Weights of a small transformer language model: tied embeddings, a variant of Muon for these matrices.
Each number is 200 + 40 x the weight over its row's rms, rounded and kept within 0 to 999. Layers, rows and columns count from 0. The size before them is the row's rms in percent of the matrix's.

# layer 4 attention key, 320x320, rms 0.0749, rows 108-127, columns 160-319
106,210,224,231,148,253,159,206,230,254,240,211,148,247,188,139,152,157,246,228,184,264,195,222,175,139,223,116,255,168,219,172,209,138,221,184,200,235,194,132,196,263,160,265,156,220,125,276,256,227,163,190,164,217,173,171,182,151,242,121,248,74,218,184,212,199,228,164,184,175,196,164,199,286,251,205,210,181,246,95,246,202,142,174,159,149,219,166,165,190,215,185,211,228,233,191,185,241,267,306,226,200,125,212,184,209,140,191,267,163,240,264,151,223,155,162,151,204,197,193,186,178,225,171,156,233,217,236,212,269,209,218,250,243,204,226,231,224,194,293,195,196,187,212,174,234,235,234,184,187,182,209,175,219,216,228,191,231,196,232,281
098,140,136,201,93,244,204,168,172,212,184,239,239,227,263,214,231,188,214,281,191,210,140,246,203,147,196,239,231,230,148,116,183,228,161,160,210,227,161,201,237,279,157,218,245,170,229,227,186,182,223,229,158,240,205,196,137,274,187,300,245,205,216,179,170,218,121,179,221,207,195,214,221,123,273,194,190,145,155,174,267,196,221,188,177,210,248,194,202,207,235,182,135,217,165,244,225,213,193,214,217,161,210,200,235,149,174,188,138,201,208,194,188,202,178,218,208,263,185,184,158,209,168,76,227,271,191,145,227,192,179,216,197,131,220,145,187,188,229,226,192,260,187,209,162,215,170,183,288,225,152,172,101,248,205,229,207,163,130,176,159
094,218,164,202,244,276,209,263,224,192,174,251,129,179,155,184,162,209,229,206,170,191,206,213,188,249,212,216,240,202,185,243,162,213,168,240,158,193,254,209,273,238,166,169,167,185,257,265,251,220,272,207,208,175,164,182,194,186,134,222,225,193,200,222,176,113,219,204,145,213,235,168,239,204,136,177,236,211,245,158,155,181,211,170,207,177,213,189,259,129,288,196,181,126,205,237,203,231,240,214,145,216,181,233,178,249,125,207,172,221,195,236,210,199,233,178,184,256,194,123,224,302,197,213,170,223,125,224,240,153,191,175,190,219,167,213,325,254,212,143,109,263,274,242,185,156,266,148,221,152,151,184,160,170,194,202,158,178,224,155,183
101,152,246,180,227,200,232,307,284,189,149,150,193,213,238,205,213,173,148,243,207,238,149,207,278,108,151,169,209,244,200,261,167,171,187,182,197,121,181,161,239,203,178,171,247,295,250,241,162,69,183,275,170,271,202,210,192,215,179,177,253,248,160,171,191,139,186,210,195,137,195,140,226,173,135,222,250,197,233,155,169,157,219,195,157,277,188,214,174,220,244,266,163,172,178,208,112,270,149,248,179,189,206,221,198,248,231,223,167,181,162,202,231,200,278,181,206,293,143,199,185,206,208,114,155,182,196,170,148,184,258,223,167,179,282,213,120,151,128,197,268,173,178,195,240,219,135,223,160,281,226,278,215,228,238,164,201,218,124,225,167
103,233,171,177,181,279,175,135,190,204,250,258,249,233,164,268,191,295,224,252,193,182,159,162,192,279,243,208,138,149,215,207,177,193,205,178,211,134,258,211,165,243,194,200,194,226,217,188,167,229,163,164,213,218,273,216,218,183,259,246,228,175,220,232,194,241,254,239,140,193,119,196,181,163,202,208,116,166,190,144,211,199,170,167,249,208,175,129,243,169,218,249,262,221,186,212,251,171,184,140,175,125,172,133,139,188,200,195,132,219,244,182,181,270,164,203,220,182,151,221,207,204,224,205,106,241,189,222,226,149,158,180,178,136,130,226,178,218,182,207,167,240,235,222,184,196,135,245,271,227,239,143,278,227,188,182,248,194,240,281,205
096,153,182,192,187,186,154,130,198,208,199,208,202,183,167,180,151,165,131,220,294,155,179,179,227,234,184,207,223,157,270,108,202,181,168,206,243,251,212,194,155,183,251,172,219,235,146,146,110,245,235,131,174,190,172,175,187,181,157,210,171,214,185,112,202,207,246,214,134,237,240,151,157,123,190,251,130,182,248,195,289,200,249,244,151,167,179,271,225,258,149,185,177,196,159,221,131,149,192,152,203,165,158,180,200,232,203,217,222,243,147,207,149,146,175,195,268,260,136,202,236,148,199,177,219,137,223,250,280,160,232,296,246,229,274,233,128,173,213,199,244,217,196,140,202,162,237,215,215,251,244,239,164,190,178,181,150,201,217,174,244
095,187,208,216,193,190,198,159,257,129,253,146,266,190,214,181,145,204,225,107,147,209,195,193,196,207,163,173,146,138,177,237,187,236,217,163,198,244,127,202,160,148,216,168,210,184,242,196,201,254,211,205,158,212,206,181,232,224,250,173,193,200,237,178,192,123,229,226,143,204,213,195,164,242,227,221,174,163,197,247,280,188,183,162,247,179,120,175,115,207,154,188,127,178,228,167,214,191,181,128,264,217,196,215,260,231,291,134,221,302,193,137,183,238,217,167,223,156,282,214,230,215,255,126,222,238,171,192,206,181,298,224,133,211,266,278,247,205,145,201,237,183,258,225,179,164,156,154,170,183,221,113,175,220,237,204,140,206,197,240,277
095,287,165,204,218,139,185,221,219,179,247,208,272,234,231,205,101,220,199,215,199,243,235,214,160,188,158,251,184,192,196,188,202,275,144,238,205,281,169,110,117,218,165,168,185,183,169,280,169,192,229,203,202,175,257,168,267,186,228,207,210,98,229,194,158,258,174,105,221,193,227,204,155,263,267,168,214,186,154,215,232,239,124,229,221,206,250,179,203,207,227,226,161,226,176,189,272,220,162,141,196,174,214,116,171,238,247,130,234,230,130,197,227,337,245,164,137,220,203,173,186,203,212,272,193,167,166,252,171,193,253,225,225,148,155,184,191,160,204,172,212,157,207,167,291,253,216,235,200,206,130,135,193,171,153,160,145,187,187,240,215
097,197,248,146,174,210,229,234,197,187,185,205,246,230,211,236,230,188,141,168,134,96,178,257,215,183,229,186,177,191,148,281,189,183,258,235,176,246,195,173,243,197,227,272,172,185,81,205,200,188,175,193,219,195,110,135,279,124,215,279,128,239,162,175,157,145,194,222,232,241,233,230,252,267,206,200,232,270,194,195,249,265,149,150,188,179,161,203,167,192,197,238,188,174,246,179,190,152,226,256,247,239,133,197,197,218,188,228,229,253,233,203,187,236,143,172,168,221,203,146,204,203,179,153,258,252,233,183,153,187,212,163,228,193,256,150,213,165,149,172,193,181,256,204,146,226,207,279,244,234,182,207,201,129,215,173,219,222,259,265,161
097,163,193,210,235,187,250,101,266,220,109,105,268,202,209,211,218,196,218,196,257,228,137,260,158,202,210,208,207,177,208,235,227,170,216,231,168,201,169,210,258,214,215,217,200,241,133,204,227,149,191,209,142,232,127,205,186,198,188,155,251,261,255,212,132,153,206,187,248,110,172,158,232,216,265,225,260,129,255,206,234,257,199,169,209,202,199,233,260,189,164,168,253,176,202,254,114,165,176,131,200,175,214,187,242,227,206,143,172,169,240,221,224,229,202,209,190,232,238,180,228,144,167,199,235,219,249,244,191,199,251,197,201,225,198,171,228,146,214,166,246,178,162,285,215,193,238,206,239,165,192,227,152,199,162,162,200,171,250,209,222
100,205,233,269,114,196,204,183,198,198,178,158,173,247,153,147,117,236,113,236,108,139,170,210,129,235,171,241,191,211,177,166,239,223,240,239,111,248,188,141,146,184,77,175,183,142,234,179,222,173,188,187,209,166,205,193,227,223,162,169,261,183,268,249,162,266,256,207,259,254,226,189,163,187,138,206,259,158,151,138,119,182,231,203,144,146,235,107,151,191,223,220,188,190,231,212,214,210,199,190,222,270,285,241,212,208,247,222,184,218,148,282,169,200,238,187,172,216,204,176,188,184,257,213,264,223,274,243,216,226,141,193,200,189,201,152,183,181,167,184,214,176,251,138,230,190,166,220,199,202,192,224,197,234,237,218,225,173,197,184,222
097,219,145,224,243,211,203,238,206,180,246,179,195,174,123,153,211,164,203,169,144,181,166,122,216,194,180,172,113,145,195,213,222,154,205,188,241,224,225,160,231,286,213,162,280,233,204,279,208,204,213,248,185,226,201,141,279,147,148,248,194,249,209,190,238,238,195,194,233,259,196,173,215,196,259,184,115,210,138,219,194,192,210,185,162,145,153,127,214,142,181,192,187,149,212,239,176,204,267,268,169,266,177,126,236,179,185,179,249,190,190,204,146,220,176,234,310,211,214,217,122,208,211,183,171,140,113,202,164,200,173,166,251,231,184,161,265,211,146,291,165,191,170,213,214,179,246,237,192,217,205,189,143,122,166,236,216,141,192,89,304
098,145,222,185,252,133,238,211,169,283,203,225,197,223,132,153,157,182,166,192,200,210,256,247,131,230,257,250,180,171,178,164,245,268,158,246,204,265,166,138,234,198,166,259,287,215,210,186,206,176,218,183,231,185,225,163,200,197,283,105,206,168,242,162,201,270,215,136,288,241,196,170,118,242,199,205,180,231,196,130,157,131,132,227,211,190,157,184,154,194,159,197,192,163,159,166,111,178,208,163,217,197,222,169,195,238,184,201,251,218,204,261,209,210,210,180,220,124,198,189,198,150,175,184,125,265,192,253,135,214,169,214,197,190,197,215,280,253,181,248,206,244,156,186,188,171,139,204,223,225,252,276,237,128,203,151,230,244,202,227,109
102,217,257,202,193,194,162,227,176,163,126,162,166,280,229,177,198,222,188,145,174,236,187,203,219,190,162,196,266,220,195,164,264,139,200,164,181,217,266,177,192,210,208,73,222,263,187,181,250,175,231,177,213,217,173,182,223,133,236,192,220,225,198,211,204,166,225,159,211,176,205,254,235,194,199,213,210,221,221,203,174,278,140,158,218,214,255,219,235,172,189,209,197,161,181,149,225,224,130,154,235,240,136,154,182,251,81,183,195,305,246,198,177,197,203,294,187,195,217,244,193,151,87,252,191,221,133,149,151,223,162,245,263,190,221,255,163,219,195,215,165,238,194,147,203,205,214,181,175,144,170,238,184,162,141,234,213,178,229,231,209
098,141,199,236,163,160,162,235,245,132,210,233,132,227,194,223,262,245,228,149,244,210,160,248,231,201,170,177,226,227,200,219,216,254,127,139,238,179,176,204,154,197,116,192,173,216,105,214,225,200,177,202,221,249,248,258,239,212,217,176,196,255,194,170,202,176,176,132,195,208,218,188,279,206,272,204,217,154,113,156,149,189,179,178,271,289,224,193,169,196,223,219,197,236,249,208,138,159,216,188,147,104,245,205,183,173,188,211,249,209,204,212,247,222,209,158,168,270,212,222,246,200,189,233,136,170,216,252,144,210,195,194,248,265,222,181,251,170,152,172,117,243,204,195,165,147,231,184,283,301,197,251,238,160,241,187,222,144,88,247,226
102,167,194,205,139,148,119,176,207,149,215,192,156,172,232,127,218,223,180,145,146,171,213,205,251,203,240,175,142,174,188,213,297,138,201,232,209,213,238,216,192,251,243,152,156,220,199,217,131,185,185,202,225,228,196,205,194,199,224,255,197,223,165,134,213,254,175,156,215,195,266,164,274,71,124,224,191,201,194,229,296,143,234,182,204,160,214,224,259,89,229,252,202,230,167,258,207,173,235,211,177,143,185,173,231,204,158,182,215,212,218,174,195,218,149,236,207,179,178,132,216,252,192,156,159,236,238,242,223,189,204,266,195,258,157,182,167,200,205,216,278,178,197,213,152,175,243,229,291,161,199,260,232,177,253,165,164,151,208,292,193
098,223,157,212,186,201,196,201,235,184,144,205,138,200,226,255,239,140,255,235,135,203,184,134,197,212,179,239,199,194,146,198,161,164,205,175,170,184,242,250,192,242,275,209,215,186,215,250,199,193,200,199,167,269,201,181,203,266,233,117,264,250,173,214,223,279,87,183,121,210,217,169,214,229,226,196,213,221,209,256,259,279,180,272,197,222,194,210,169,140,245,270,240,171,223,216,185,150,278,234,241,206,151,204,274,170,207,188,201,108,114,251,189,209,197,199,196,193,203,266,233,181,269,139,226,201,189,152,207,169,192,233,218,131,136,148,211,233,220,216,271,208,260,195,207,229,167,186,254,207,221,222,153,165,238,189,182,201,165,203,199
101,190,198,258,168,195,203,119,244,170,218,235,206,242,194,248,232,237,226,249,195,176,271,209,142,148,165,161,238,178,233,286,215,151,189,140,218,194,240,217,235,217,228,195,134,212,251,180,229,158,153,176,256,192,212,233,163,205,152,129,238,208,169,243,224,206,259,212,153,99,194,189,143,262,173,168,198,176,194,187,158,215,142,259,186,205,178,150,270,246,107,151,154,206,217,208,194,237,170,239,230,240,219,188,215,170,266,187,272,216,208,185,204,222,215,126,226,188,196,185,237,187,220,282,198,211,266,182,195,230,197,223,247,163,177,172,256,199,242,235,199,232,245,245,147,255,142,193,209,137,216,239,133,179,182,277,208,194,131,215,214
097,236,151,221,231,127,179,229,191,168,120,215,204,191,201,181,199,145,189,259,255,203,229,240,232,173,226,188,191,230,157,251,182,196,232,159,239,265,153,130,198,175,223,157,227,218,221,246,172,191,153,181,206,136,207,253,197,217,211,217,182,230,223,195,253,191,250,213,152,136,269,213,184,307,159,228,203,194,214,163,266,264,155,178,232,212,243,208,134,209,231,246,207,174,139,211,244,219,206,206,255,199,199,215,202,161,169,162,116,182,163,289,208,203,179,112,286,237,202,185,155,223,210,231,226,221,223,177,220,229,152,252,151,214,239,147,237,200,235,176,222,265,210,193,180,165,204,125,156,176,235,226,254,219,221,246,236,243,155,175,174
101,235,191,224,226,200,204,222,235,156,202,158,209,183,206,248,233,198,186,230,214,239,178,141,150,238,276,229,253,227,223,146,245,232,201,187,207,219,154,157,227,144,198,153,256,248,254,168,163,260,208,125,209,139,172,200,173,211,192,273,180,212,213,113,174,157,144,206,156,163,256,167,235,151,158,247,258,208,173,207,260,198,210,228,152,188,228,181,250,273,156,218,183,154,196,229,149,217,235,157,170,101,257,186,152,181,207,227,181,168,180,186,164,232,267,130,159,257,219,193,237,203,221,194,185,227,158,198,209,149,270,279,226,248,205,249,166,241,193,194,180,204,146,153,142,159,231,218,208,110,204,173,198,216,192,194,232,165,130,257,165